config.toml
n_layer = 11
d_model = 64
n_head = 2
n_kv_head = 2
head_dim = 32
d_mlp = 256
vocab_size = 890
activation = "gelu"
norm = "layernorm"
norm_place = "pre"
norm_eps = 1e-06
positions = "learned"
qk_norm = false
attn_scale = 0.177
bias = "none"
tie_embeddings = true
parallel_block = false
extras = ["capped logits"]
init = "normal"
init_std_qkv = 0.0255
init_std_o = 0.0255
init_std_up = 0.0255
init_std_down = 0.0255
optimizer = "soap_variant"
lr = 0.0082
lr_mult_o = 1.46
beta1 = 0.95
beta2 = 0.99
lr_head = 0.0183
grad_clip = 0.5
warmup_steps = 200
schedule = "wsd"
decay_fraction = 1.0
decay_shape = "linear"
final_lr_fraction = 0.0
batch_tokens = 32768
seq_len = 384
doc_mask = true
train_tokens = 118100000
steps = 3605
dataset = "wikipedia_en"
Each number is 128 + 32 x the weight over its row's rms, rounded and kept within 0 to 255. Layers, rows and columns count from 0. Numbers have three digits each. The size before them is the row's rms in percent of the matrix's.

# q: layer 7 attention query, 64x64, rms 0.207, rows 0-31, columns 0-63
# k: layer 7 attention key, 64x64, rms 0.228, rows 0-31, columns 0-63
# v: layer 7 attention value, 64x64, rms 0.276, rows 0-14, columns 0-63
# o: layer 7 attention output (transposed), 64x64, rms 0.356, rows 0-13, columns 0-63
q0 096:108071115097085134068200188112094101171119125073160163077123138158138113079129143134119143127116146121126106111185148135117133132116127129105136092213101074097093080079094090137157164136144126
k0 088:112109102071162145084214140115150140138179116108111193105167129137165097110091114117154172122128153090152106137175079081146141116090089154124090150206100066107133116099154155114169121129121100
q1 094:115199178137166134111159137149145066067144158150119148135129130153108150087077094109089213141128080064179147195127169149095128157108112148160108111125130133152155126085110165118128104141153095
k1 086:105120167153108169103140123185145070073134138154149140119082098156122163109086069088092169152122078101161091195112175155129175162090116111124095108150140091143150092084147146074120123181126113
q2 085:145123118087114082136163097119126101141155112095127164159119135085111158062118130141118154207138156095131182134155170092087173128116072083104203084153159174142148169159118185114146110154122096
k2 084:175155138110097120143121062102121098136119100121124146159077132130062101055114097087140208169140112140148150132132182096083139130111135157094156111178158099088142082156073187145135158121133101
q3 090:107091190158197156062136098152096146102149120111106133125124152132114193079116121147164139135113133168159099070134067139155108115131106148139131199090134090205109168143154159124123105101136177
k3 084:135129165169145167079124096158126155101078063123105121154124184113109151063132134186179123143122143101187084074110133125181068083165164091137097191147123139142119137116146141125094145090128150
q4 097:119162123131107080113157113155164123149152144126120121095123116138133092098125124144083137082107153081115082157146055193103144140119038148152169114169115089164152208120075106158086134108153092
k4 094:111171099121113112126148074142156177121125172145175138159082152069111107124158126082079108134083076101158049133180075119142165141118097153115111133191120127143170138155118142122078096105159077
q5 089:130165112150136137153151108110110128159107157169100219203123116163154111085125157181107129149096129163149111146148126174102174149129142165145084156184144074109133150191105115111100089101069094
k5 084:094192080145140111174140069101110149148112137141115177139124041128170134128119130144093124153170111138148112150130124192101136054118091150162086149178139070127124099187135149136125170077107131
q6 082:148153104116136148092093074154127161138147101198167139096139109129084118133085138124091148076154072143067076157175177139102090142130089157143149120159128062100173105103170133107154096160092165
k6 078:169127116082114156115089140176168144093144089213135126121133136152154076139101156171092150105164088181088060101131164182118108120097094161106114069167131150131152080101163105154119126144140156
q7 086:149073148116193094160087134098091092149137148133096172090138178100131144139133022158084069126152151162132107150135162113153161113134156130125124123155144142158099177116114088176153196130130107
k7 084:120096145180190116110105147130158093139138142110108181146131162081158065113156102151095137101113147144147133183128094113145115071106184159076110175097148154148163143136107134154120225074144100
q8 087:094103161052080148144141097117131128152117071185158174118143113194181077159144146116134147144157139071132112169110141080133140176082088128127131188122104098147091096149111121102125189125144093
k8 080:096136126060133141139163100149155162144120108180129119090163127162082112110179105157070123166127140153170177108128128148134174159080051180166156125139161127183142129107091123108138167159183085
q9 101:168153097154133156123096109082126144091180125084119151087109088113151171117162124156099129141128131070179054154129103156086156166123202116119139107184131097182172133099117131151170135126152059
k9 092:191134112113150140075117118082129131086173139110168135067070079135147135130146147129087125128150120044136060165135123126094130127116131061146148077164113160180165155110107137168139152102107075
q10 089:097078151153118134108092179114111119192127077123167083163177094132110103085123117104138133147148143113097162151097141101159199162141175130171055082140140097167088159112132094140146124193095114
k10 080:111062101124152153148097209157122136187162102114135129160150131129141076076122109093148093192162173095157146106114095155123170098103177133180066093102159121153142108129088123095115095150095115
q11 090:096091141158142174122120150136114171168155100164092145212125146189127142158113137111128154148107157122194086107152110114129190105112142192126204127142138115063142147092121123155150191111099149
k11 087:112127122106101138140133149144130091142152135129084121094108138149113087122061137108114151087078191091182122090201126189108190159068119088099171138123130143118154165109099113169064178113109146
q12 093:176100125099194122175157147192105135099146077160140092122104109097133168173177144121165139134128115131100135134112142176132161136113063106117096150076092120123180161106132028162114103159138137
k12 090:154120154123137126115140165155072104088105107110123068171157091092105129151213134161124136163172116088123162153145135127150111127152133119113056121135101098125231152125112057116117181132158155
q13 096:110175163137129064172119119094123156152160099111139130147170169153119140148111143116103187136141161183125149183135053144134084106199126111186106121130108094121137145056072111112162166115158100
k13 097:127184134107159100155133154128156149149152127146138154117086202094084125166098152075113157141091128194131125151171069150120149094142182112153083166148115097187126065067097106125129144086150129
q14 083:172165108116082133139161102107151122072081143176080156124162134109131111075130144101148109142108111166140126131153157127148119083053144162156090221087138060122126159146141087092104167167104133
k14 085:127087150075062097169147112095163096096084131188154120089157106113124185097123110130136114169185103165161140144149184121147094056124098142186101114103148114099148192151151118113110160152116112
q15 097:081119101090083164102179086105175103133159108100062075099105135147154144094124134133093132108089102154127126164116201170135104028113083139106069099149149107135158105124166132129142125149144129
k15 083:096084119066096141142121100091127109182150122111126140104134146169174098150167110123085101122154086171154127186142228108121079112113136101120122181185134124122123087124191176125115077140115110
q16 085:158139137140147150136110081134104106150138153160171089101159164160179180070171111081116126171140128111123128089120080083189109137121149088097142102091173087059152161132172117116060148083134129
k16 080:125150168156198133137105118161137112125115122183125097112191121154140162096111123073134104163158143101071131080119098122177070120132126085129159073106144115087123193112148100154063146072170151
q17 107:134172152141164145095132163140115161086111091138137146141125113068135150151134107070069114085123160142095142095200130169188136130092109109161097171106179096158067078148137172154140133098096076
k17 100:160163115174116157136149160146118158023129133106173154183161165060133115096120133128057104137107152155144136099109145162198107096119153097146124152102173137117135108148093107154108123163091075
q18 100:114145154109148127165046128111142103090143210150101107082052151122195165127193161131141128155129168111165160093151174113109159175149115156149143157131136075134122111138150136078114151166151122
k18 095:079091143136123068127068086158113133089138187157104128100112133102158121133129098144144107245122147107139171116116152078116110164134093098173148104142136138084135084116173117152191160133144101
q19 088:095108152078119094070132162111175158130143089185102121175143192112071144146100095074155169092121148163118163172153165130097137184120164113113147143121158135136153121149150114162114101060180091
k19 085:061107095092121141030185143123171139078114127081106082203109150087121144113131142142122116071116122167110166152110113127124170185099138108163123086135163096135134100161126134162104120159174146
q20 091:130126137080169200126133166113152103145133114179119161114115138109066109141131157139107126106102142107122124160125126158210106103054126234136113102141147116144169130140131054081106135169120106
k20 087:085079112126146188135127130137143107182069116133146161095139143105099074128105115095088077092108107101104145199171176156188131135120093184173123114146145132153151132140161047132156146169129124
q21 101:098135114170152112082117069228112138129137076118140145197156176151140068154151101132144081135182166167130157102119141144167121135084120097127176127112121149129068105100167122127132081092137111
k21 095:132179144162122151090164060176111137128160111112091115194123169166103105141158099112174128064177197107162138079123148167176106062110147116092125094095130114101147088120127153116120136114163109
q22 090:089094148062057138149040125142119138165139144121165132154085125128109102104161143100060075141126130157168128111101102133114136088119127154136119159161088197144156128110200091116140120149162175
k22 079:124165199090081101111078096114128102174174136136102108167130106120124105116140120093089104097091147107142121148082097108082120115163120153126114155110148151182182189098204071178165107143134150
q23 097:064204106120150101094145137067102098143129150102095153096117129149093073136179103060113103138108114078107134101172130135168109128190138101145121141203146155113177132142100154124171162158155140
k23 090:078194103108163119109106163084176076086167147094092172084046141160146123111138078072128150143126110120096124113183149113144081129191129161120108135189106142128122134138110123121125124183113102
q24 094:106082110087137127135179090144166200126123130125129091164085173113115100109116172102026105155098109133169126131098129128156178185116080118119058144115130148095093118133141195105123141146133142
k24 087:153147110140076095104149114111141152132148111122077130144117116127159066063145145084090065150145055149167189152104129136154164125150029116097128153089101105096095117117112180102139126145145155
q25 098:120118125079164125141146096072070114091135098128175091176109100108137098151136144147105166083135145115108118052094179141091086102071145147082136153102098175120118088127155091119065170160104163
k25 090:144050143104167149157154045109077139118184096149149105145143126126148123139123075124121143140158129155083151067130168129080126121095111125094170163109072211140133112150136076137121152136098172
q26 103:099174150121128154102142123113106135166153146096142130143156091112110153139109137141136131081151088054190125139105122116197095173178080124143178135172175110129134187138138059129174077063125132
k26 088:086187117137106189077139136135174139147105178125191125109123146163114122082094184129110112069161132122134142135132104148147105177119164160131118181195124149166162134134082105108157098051107160
q27 099:140095097152102164082126218141088148108122162156135105149133149114165215145178132151102079121120146077105195144134126120164139129158116131131106180125177213100132135108102132131150151126168159
k27 094:157092130155077113109141172162103033123165140119119122135146137119151133126177139156164084157091147108101146107097121131158162126144117140137075172180160178068080164123048082126150119133171135
q28 100:132133142114111085059127106105089086173095097137125118113118108204113145130121111075092074088100133142141122153083087165121104157142144092181194171197154071102099135131130178137159119103120119
k28 093:084154119143088154089150159086138132132119114140103145147100150172165122120134105111081137150108178135164144128096064190182091126065191137104107154172123151146115063137141150184129100099201129
q29 097:080113115090151188158123097150122126125069148209145108122131116064116149107104128143136104185139153122122111139059119183102136044105138131143144149183126122133136098107089104103137173155166067
k29 093:135120134072118196141098074083127119122134208133134092103166109050105089096119083144143151144117107055098123113106104131140124110147109078133128181073153149160134155128127098102138152140165061
q30 095:087167118141134073082111136124124125127068137123091127087100175115147112169074190132108128125187065086126086087201080158124149133102140166119116123167157206111102111149146142126117126174137120
k30 093:115100154173073074126107108104148133134103125124106129102095194129182094113120159129105094129148085050088049062150116116118140085102154184074139153146105121100130092133098138124119134186157120
q31 093:142117153096138131113054121148133130127111104174098159074147126141117155142147200133148181132119130116127169092082089178054091118129150104096098146104097140069060143138118119189081177122098132
k31 081:089142199094151157119107105130076141116157105169153154099140139135095197119163172154120142160092118091125119119107089092095114140100189099067125122094161097109090140191138100164133187128117190
v0 071:152100138098159103178158067184142152122073088180100191163134086138151104113070118082110157121158176095157137143089108124126118126108156142117184116166114140121138155128158208108161160154172120
o0 068:127102169119153106112120223087145096142140119122155084089126107122143151186137125221116108089138113148079138170140111149147089177143139157116066101109140134114110152122090054183093115118144117
v1 059:173158128127126108080098060122111118077161145142101088141119136140112133096163146142152151157119178125075128108084155147180138081057069144131131099182134138063100112106100067177162157108109131
o1 051:106133157168162114153149121092185165172110125110118183119167120143153180109072204058088114107107085196089156125186163134129130120133170106151112130124132095091173103139159126100147088130112108
v2 061:099128091189108189177150140126079116126086113094115136162137152191118206112113119178101096095078137114098101166180110062134133110113084122111154104122073143151140187119103158148152124137096138
o2 054:112081163100121152094104184140160166138150180139197106122134109160154081110162098121135164133144166158150124141088165175123111125155195093163092176101175126104143055164111080104146113151165114
v3 060:111102115145182092116149128144140149103074110096142146102076168176063108181172096086111135157137144152101094205066132143149105124176121114145111104114096162148098164165136143129092128185143188
o3 055:131138106116110100105129115140093091153179157145145117111162129154122175120090150204188140134100050128122146089102080157092142132153144145164137161169155160068151095110111167126138140056128052
v4 062:162107145182109184150084155064112147101110122161045119126156119137156081154105114214141110132151134157199094131094084155100149080147068142120138143133121105104135160115107128142138098144129072
o4 066:137098139072112059133140133155126093169165133151151103121117135150133138113192126053195131142141165099053195085140136090163103155136147099126107113090133138112120126090133115070134137063120173
v5 056:137083176137142119144129080068143080131148142110131139155180147170125094150062134090146098120121115174148086138116155106089111066125171176135105108112154086138125208117090169172083134159115175
o5 051:087166104120150103121135142127070122110116122126179113149105066147138158102155116149140165142098100126109153139129175158154111180130072143122082131160109127151172102165083103019153144061181117
v6 065:090153131118066133130163127089144189151102135093121155083125122101191126139129150185109088064134123083117159072128160137095105143129137164126130080144129214061093109122130112171077141129133093
o6 062:126134162127112105129100136145090083111151080090166078135127079114107127082130145060135183171134152120092181122118096153159151067099128079143094114028107094122123187110098120130109158137155111
v7 070:131112106135108147058123172170107093087086116156119140181087172129123125087107146139110080108182153168156132127122161147157131110181206083111111092165177168156151179095139101085116110168112123
o7 061:144212130131143155160107105086140136127142174077147149087132109121152156188162156155170138156117143078096119087088125094065083151139076134147141104104098160051119117163101198126117130120130101
v8 074:173117053125155151100151089149055058132126224120110151117127096112082138134145125118114096134103130094116130150124129146159157125178180122134105109108170055163171116159144142137127161125184108
o8 064:078156125136108120175093118139160119118176139119156110139105153160148113132125209143132169125123062179166106099102148128060118180101125172081167129192116157143116087130138127143194116156065150
v9 063:115151076115146150084107093152142141169149067100099102157141127113145050135129101128128087137117118115134190166137165142135109157125091090177068100095152158121177132070167136114187155068124176
o9 062:145140116226138090148161145092118123118137183099157159072126112112128173151110146152099139165172100189151120109107099120103126124106190115110130083128159086126073114152091151195122147173176094
v10 066:078094110070123118164111140158131145062161169125087129132125081112132166146157096159136080136151064131170138146145132205131079112144148084180146065169106173158148123122116092163097140131141172
o10 056:147099132161120172082118128169119098118142113099153133126121171132088118148069102118112120101130190095049127129075114135083174145036146165097130112084148139117121115123116218164143143092120099
v11 061:158118115108129173164096196165114113114106091143097163068071118108143113093119104139074119158075114173131123078114149148142089117160141164141141165157112132149059104056184144180151142141159153
o11 050:184148151153120086078188106117107184111175148159156130151175124087123083192162121119120121062125125059124134158143143136081144173116074114118130132130121180131146151188120077140093128159093149
v12 064:167117134167155117168066058188158103152125119111101083098129147109107106124038165120119123124079099154113105147174136143139089089143094132114097158113117177092154105202117131145146079110134171
o12 051:104139081109062158076201143091173116151181121147181133140149128217157145137122107122111128147117156136120103104157126115111165166143101166118118121170104070123078115065099118088122145119137071
v13 060:133136156149112171142113115151105126169081170143134100173169124133142194093129111148178158118119057069125148159105147087151116123105142116171075112136196082127094105120160120145159208139137188
o13 055:123126132101150083122099123082119121095171086122142162115077118190141047120145135105026137084135161154143125128169122134098121125104166140068124120162064130154205144131142161137161157124110131
v14 067:099115151128167156108126140143134110120241124078189125133106120109183149140133084081128172187076127130125109140136131151135136182169138100118129120180154168112093174146184119107125119165165080